Part of a small language model's weights: 9 layers.
Each number is 128 + 24 x the weight over its row's rms, rounded and kept within 0 to 255. Layers, rows and columns count from 0. Numbers have three digits each. The size before them is the row's rms in percent of the matrix's.

# layer 6 MLP down (transposed), 1344x512, rms 0.0133, rows 684-747, columns 256-287
095:128114153122116103126092124130184124200149129150113136100129122162138089160116135152101150118127
097:121121130181108138082121115111111131125143128146136145140115175133118125132108124104141122139090
108:168132183136139104112155131141154149109092111113156153111101111095086115136170109119135117199126
101:182118146102146100106151149144141168141137127101104137141142132137136132143101107126138145115133
100:068127118130122114118103118157110116079133128137143112129149119162159101138160092154115164098108
099:134077101132135142085140131139144107169133093105159144134119133129165124112125102148102135145096
100:135132185129165119106101095118113152124143134124099142141090112134149090135127144141119116108158
100:123144128153120095131145096178179109139155083096106188153104152119151134097149147134119136117123
101:134125098120144138128108104109117153090103129182096148133124146147149133144165128150133124142140
090:143123126088129115121076128133110119167117094129140075137098143144136142150106145146143123120154
108:128136142134118151118139110174115155126133168092138149123129120138181110119115104142120067143164
097:093139099139152105160117122141100165097085096114139121139118140161091138150114117116111138085139
099:135144118082160155101120154123118140103156102147143164131169067126084162128138154109132141113103
106:141124106155112132091143121102162101148140130090052101116125138142088141113154126141129122112121
091:134121132082125122119094093131134069112090135084068138102129113125149178112175090140155159149107
099:110114092154094131162132181131153140089147104109118116145154122157142127092141135130128143165136
101:129138117146131096127114141085092075158103139119110156088140109073151127165119116086104155136114
099:120114113118098149146130103135131146133139121119096139107131142120135128128129169119120121104117
106:124107108090153111120151130097163141108137132103112152100124099125145108124165109128062144160116
111:158115121127106117118106142110089124107124144157110105135084062141086131124154140162100136113112
099:156158128130129134100125117167151100110127124172098167117134129109130110163137101101139128113153
096:127127110150155127164097146122065100117135105105115086129117134144100121154123131127152174124113
094:148140127128130102148163130124105175132150154154138113135116083142096094162125116171128131147114
100:104155083091090176157113130121111161123139101130122145125140138133108143133160145113111145150140
100:140097132103114135115127118116102118106096134109116143132135149107145137108152171171121142116105
103:103138113142130117154085133109084126122112108109103116124136083108113143177094136140154145098106
079:155108095126143125145118119111133083096119153121117132120127089097108135099122143132098140137082
108:096131102109122139109135106128153103119158144150098142146118099115141141104147133098117181142161
101:143099105152142160107096121112150162158118092107134113126119109133148120088140134139119159077127
098:167143133166113145119150149128117094146100170138119120142121124113125096162116104169184154143137
098:137079128097106136135118158145110121122177104131140090090141151139153133123109136158136148100112
094:098159135148121134143138126115148125126131142119093131134138137103127084153089132157141094114147
098:110183132165134155112115155151123142131113108143130114108167133114145164145160150113120138131135
100:150184060133098105160098103103114134123167155134138116170103121174099136107159115114130135116130
099:133139124099135135128105119133156125112126142126146136100092170088120153106109169128113120078093
107:115076167172117106127132118140152089121135126099147158092118142144130107141095095121143115127123
100:132126153136081143156156147094146117113138090088120178136139143089155084131122137119139113108140
101:112144139094126135143119154132140152124148094128087072097175153132136065127129110104136093104121
098:122161125151168171116162084084084171103132158083128121138159125127120148159112153096106140145091
100:091122152050109127157155180129098141105117100154134144116142105116088149138102144113140112147107
106:090127098087126174102131127128122136117122093120128128177102102138136142089179145132146131099098
100:135120174142164126091112130143160132123144130087137156130108148117142156077120139140152150157143
101:136104164137113119121149135112133130154119111127091112132144157138134179132115107153096130133135
100:109114115178142138155100126117157148120099101127156107120136116136194170124125161116149151117190
095:123141138135147166140132092133109173094121122104138143170163143158133132167144137196157164149135
097:139129139155118148107126129146145100137089129144123119150157147166106168113164185125110159109134
097:120096167145139135142100120137102103118151155121129155175158106117149097172132148154148088096127
089:125100138113078136113135085120117135155113123106139136145110120171167139128132118130104124102129
096:143073095123113144116081126116114138116141090100117119151148136091162155114097134195156136106080
106:082100161148113130163143151133122114152136147150136127136109182124141133161135149184202104146143
089:136067135168141102108186143115143064186118139112152130152157176116096159118124114128119111171116
097:120119075144135131135134125132118130135153165139161110171127123141142115096114179165132111142139
100:095104131148124103143106118153144132205114111151115158096157117146099139118128147151117117126129
108:148102082099150114086140111102130139129124105151144115126125128118134156160141138120119112104140
095:145112122097156171136071166157139129121180118109133137134109162151154102076105105111123153098099
101:135110076140147073142136114114107099103133118149144173138096107121087134142116116100118121121126
115:140150111134148146130116134065117157090086102110133145171171186157115151145105093152080139110130
093:139124114110106116142141120123094111117121149080144167144129096110104125130119101100142137124125
096:167121137150130138153119141169148114096146130130098137119119159114137119131158111140120089159111
113:127130096135094148148157161112140159134119128166073132152113109158147129108134190128138159141097
102:105100132129095152149106115125105107150145087102116135138113121116143141110144124106141136117098
096:152143097108174142141101158102151089123168141126126183126133146127116157153129138155115139176177
116:071096138149122127127134137112164102149108105147103125077148154131118074101099117170155143104117
096:086100149157123116128168143167149126136155114135126123110123090110127105137125142138149102124138
# layer 6 MLP gate, 1344x512, rms 0.0487, rows 685-748, columns 256-287
097:118170177096137095087137148167133125108203108173140118130148102115098157111132154108121147099143
095:143105139108120121133142140087147187105172121098122142105135139126129101142128127128104076087169
096:129126125105093166122113140120111126141146130129114152110180138130150143095151133123122142156187
097:170107102134131108105151103102138124125104128091155113114129119116099117101154145108052151154166
099:150120143118144129136109118146089134063125148140119135131108146115112084144149163160140159137125
095:064082121089114110106115106147110164152072111122120120188137117123118126117099143139110147148155
102:113120121139144070114183124132118104076105179112090100099170131135135146171162099126120132108126
104:143116084151138140114169194139158104063134113141109134117139148136079161119117122158098152111130
113:118151098091115153135130067118061149125100122097161101146097120120109106094118146175128131121115
100:139083088163132151141174146120181129137127127127153150156111156111103126127144147107133154140125
098:103140132098175131120147107118137162114147114137130089150144098141155168110125117102160129130109
101:144111096158143172077117134141090148126145148125169091156108109142127128136105109155124108122130
094:151163125117141161120111119114148106140130114146145116065097118133119112124143138099141130136133
093:119139155121127107086067192132148089104112130127121153104153144131158153126172142111118129075103
097:137110120115112113152169120098108131097105119113109067114154147078098142105087146141143145113124
101:111156069114108123187153146152126151130120100095166068145111121125111145118109152161115076114133
100:095081141117150108167123131115144119117106128163188168149159120138101164115145130104130135106076
103:145139130110131121158169157111117114108129158186135115135088147111130127107124132140129100089126
100:155091175158079114120108139149129133110173131122125127098139118152168130117130136168134200130120
096:109147152117123110151149096070131174094141142138116134143103096147097116155089124125140097102150
096:119110166169128134159174083121116133105104129175147144106115114147155128152137112101147144146160
098:106164138121102161128124132105114085117130106151116114125134107137152128121137116139145084156096
101:101128106105145155110113091136109120117121141132091121112147168147120160147127144102161153107142
097:125124155124142117150116123118154129141087149154138097120133195127163133123168089081149148109112
101:145179173161142117109080130132135113174151105142138129154108119099143116088124153093111106100155
079:132086112123143100146142138134122143127140116126134114099142107149088128136129154133162123170125
101:101121132149127091107120142123157130118162159102153112128152082127125134136074154099126125146120
096:099106156126126111139166165104128155127138079120124101175128147169142103123135129112164153130103
103:157110157129127105130113094166127129151100140128107106102094138113115147108117144124137138122133
095:166152149131124192140142145146126171157103102132133146139104141100147127112142186122123159111127
097:129119044154074137146152117147093131128126166171141109114140114116125144106165154111110137115130
093:148123117138089104145146138152121125150126094122148113133153105133147101163148119111117109198105
105:121155124150122129122177119069137092116169116105133093116148142102116051137126106100122160141102
099:139137126125144166079120151108136124137084129090169132122123104100109153108100103068149144145092
102:141133109147108134119135125166132156139101105144078149088145131090135123115111138130097129110122
094:109178175147148159151072102125121116141099095125128105136142115132137124096152150125131080084121
105:112149121120171123102100152085114133093130138140111135119074137128091134145107129148147135145102
103:158119080166141134095118136126101108165145081130122098071118137129127167122150185102154139149128
092:110085142154112144091110092113102144119126159103127150083145160154092143108115098142171107176151
112:112141121141137119112159133157101134070126128129111096171158137106130129113094167172146139057098
096:099115110134099122108131156101131087116119112112157161092120101111108114142178133150124134131103
101:116149076126106111054108134153137127155133121173100146130117128113168143086166116111131143061134
096:151115123127163121108134117146148117139150130077151113119138142138176128149139129123097096167135
091:138087112143121116119109172098148132137195112127142120114129112122119129116140135119144106139125
097:093109156108108111082121122134102156126119105172110092119136094135109101104078109129106096095096
101:089107142123147102129136144104162096147175104111138086122144130131083151131131156139160105112129
105:166160121125136147134128127131108146149132074140112112145095149154113114082106087124104134152108
093:137125136139093135151107120143131110135108114115170117111139152184166083165155109119141148140164
101:113142067119096135119108139146096164115133160187128124107124072172125120154121153110123169120141
089:137132130098146143097113156114116121107129162109171145116115160129139104125098076140125146145128
106:149133139130127130095136150129096157087109097139130102168160137098154136092135141107119172127096
104:143112154101113096091134098153123110100147113137136086136139155081131120127116138187172120118163
100:145165101149109101089110117112153129154113150161109103110126162143140136109099134137102134106134
108:117093124117163129123113103117109115148152102125116143127147162123154091144171129103138102081131
104:159138112180155136093140144137101135135109131078134163135083120139110170133152142163149125162124
103:151091107145114121161108108127107117086126137135091113144103147117145111115129150159148118167135
089:099174157140151090096191104146110109146111176115091117114064126131115099149092127128119108110112
093:102120107166135127135136119122124123131155151121166100134131112103091091104109103159133171096160
101:109129154127143153106119169116082141126099160137166133125124133112100095130134104111124116162137
105:148179076117142106142127108153119195146142115101137135145159106078143133137124142140159115126121
094:133104142120126088102134169139153120133152114122126116086105093118147111117104156082173076148145
094:120088099115159067117161125150107150132133141108109112127124124137097140168162118132114149150123
097:151123122141133100128082121133154164104153152172083149102118090119142128117139131137117124107143
096:145109115137125147141161185101163100132129161169131150099092128113094131104083163138150152120114
# layer 6 MLP up, 1344x512, rms 0.0524, rows 685-748, columns 256-287
097:185122156118121104130127127128146114135120167069113129128155151127143123153157111160113145105155
097:148168103116136119111121114121148129160101135133123089122117157185114125126118140122139119150130
099:117135153116153156145163171160083080083097096130152135148152095106113152121132148126150096082132
099:111139120129080179162119143123145130093105168127109125114164094138132171084145148134125112121119
100:051128172126098114145122132133090135127137158098139123152135114122153162135130143127146139111143
098:122110117154131171139091158125123100087162161155195144119115097163135103099105095088115105093127
099:093117176133117165122116168146112113098117177172100124078157130118130160175146103129135123127113
096:083118142150101147109154152111118186123160142173123112089123102122085127133121177177114154116108
107:153131138098141147141150094089148168136132163115126101153152137135112156124155169163132118120148
100:124114118111121135134124148125115119178107128115138179113139110142147089118140106135109122087123
100:117155155127125210131118122149152071117111161130130132109120093117143170105133139136107130149165
101:154108122129070125164096112130117138130126120110149095160136152137134125121126105126126148138148
097:125111152150129148127118135114079157102127129150177158114120152140152093157142135116093101147101
091:128139130138154151134139046177133150095140133147146143155168145080070095152118103097112131107134
097:144105140110169096130151172110122137119121128082127124132130137092087104123123170167109083152105
097:105121105132164134120147125129138139114128147107134148137091153151114138137121132132107152113106
098:138128124133143116131121142091178090160133142155171087128138155109124118121158098119136124105122
102:143131118117096122101146123129121151116132160125116132131113123162125101124159145110140114099175
106:128129178140138123166149146130106129101111138099106165140156114091178137109117166161098116140147
098:148148120137141129097150124109131140140152132121145084100111072152153156103127130203102147116117
094:114111119100098134117138121144063131118127132125130147134134152124100060099105138153168137125130
096:135138095172145123139120120147140111124130140131133138125131147135166142118149175148146124153161
101:144152139139095121093085134108133148111133127125132149104124117142127099128150119130115094123120
097:104177141142128124113097121138081106147115139144118162115151148104142138130123110098129110131144
101:131058096098122156128132121130179177163141090161144149101107162139140159150120132159158110173141
072:153113124112147134129126151105156154167121114152132113127128144171117136120129127109141106153123
100:138099145171127112154152145119132143163094108138122129148098135119088121172149112170122116118125
102:148140128117097076152132123108143159154087121163130160152157162099116095123129112133171148150109
102:102144137116111120153102106136099108091126148141145145123106126106076133096138151129151134140120
096:099151096168133132128088116159138138127071159113133166164082124140135142155111153122104103164104
097:160109134144126125153156098147136131150147100117120109130170130168177121106120094123157159147129
099:133155134143189105153091159117134122106110131141088124133088137136131114144147150178127154142117
101:152068091136128111163126106152075132125128160115121147103151083142113129146117148138123102143140
098:171121097111156116141148106120144145140128129113129118150106097151161092079132120111131133177132
105:151148136128121165132137112127136082126136163146145127121076135132116126136116094140114118121182
104:163119034123152134097160098117139123155137141113135092107116156179115101170172089149123131130119
101:080120131203152118125130079143093172134132140120163135112042107160123190143150118144124117137138
098:145143108140108131127126139164136082129138114131127092118076117135120115152121111146127103117133
102:152139110153149116095120126126132143128184131134120115117139101079104060110147131129109101096110
108:153166121132123083149117112107138170095128113128151159104164101137143098141100145093113161146145
101:096162154144068120099130132121089112132134110122108117157162169086111106142115121098118120123111
095:129145130146133179160111155145106104191101177094183131067146123130143123116111156184164138122125
096:151176151099104116129163139099102119131094113089102153128179102080145116123134123095096139138113
097:103106117147118101141136152177109105147157114102132104109144116141101129117129112103142143128132
100:115155151136113128123169100120120128093133114132118119108094132095130089170109123092169090090114
092:129155144133088114112114085129115167092147139128135147128086163139132088144120101099067133106139
104:172114118098158159143158117115110125146106164127124089154122103171124126092129123123098127114169
100:111140138143079170126142122172097079090132158149140106144109127131162101090129196104197137144183
099:107170117123104102165070122120164121117141107127127096074145150116123163147159092100126183108092
090:143136122146096149134171052096127115147121132136139142180131127111123137166130151162130153133139
097:119112180106109103165138162128158133123107127123116169135143110164102117147135120101106137092124
103:158154152113142142146186180155129124126140124131147118174164127170070140127132147111135158081153
104:122155105160098161137133133119126107121097160144109112125127115104168141111115179088152119113101
110:108163134112123098132140130139138121105131145114105105101146140108100121162153123138141144110123
113:096126103124115164149115111120128116170133120115170138133144143125106121159131136127163174096096
112:159101123137127134121129122110148159142117087156139147115149101092125158138133136098122154162134
090:098137166100143158121140097130130126106133140120141105149193122113168128101123143133113108109103
096:100145130100105122105140141094094169096145154135144132122131110104135147175111125132113129168101
105:109111145153086096095108161097168109126152113119119103100139076149115146115130129163144120142124
102:134120113116150106074148122153120093132148174114131079167115105108148117145129099162141137071099
098:134136154164100128108120123116097130152142103100099113099073120110107096112105132109118099127117
103:136096136102132101155143165125125110121120091153089118149139108106136121110067124105128103102134
100:145148145100132139142109120141115157116132127120182146143104156182157144136141131159125093154088
092:088127189129101127154145117118153153165142149166151190161142142092125098137143130118132095142143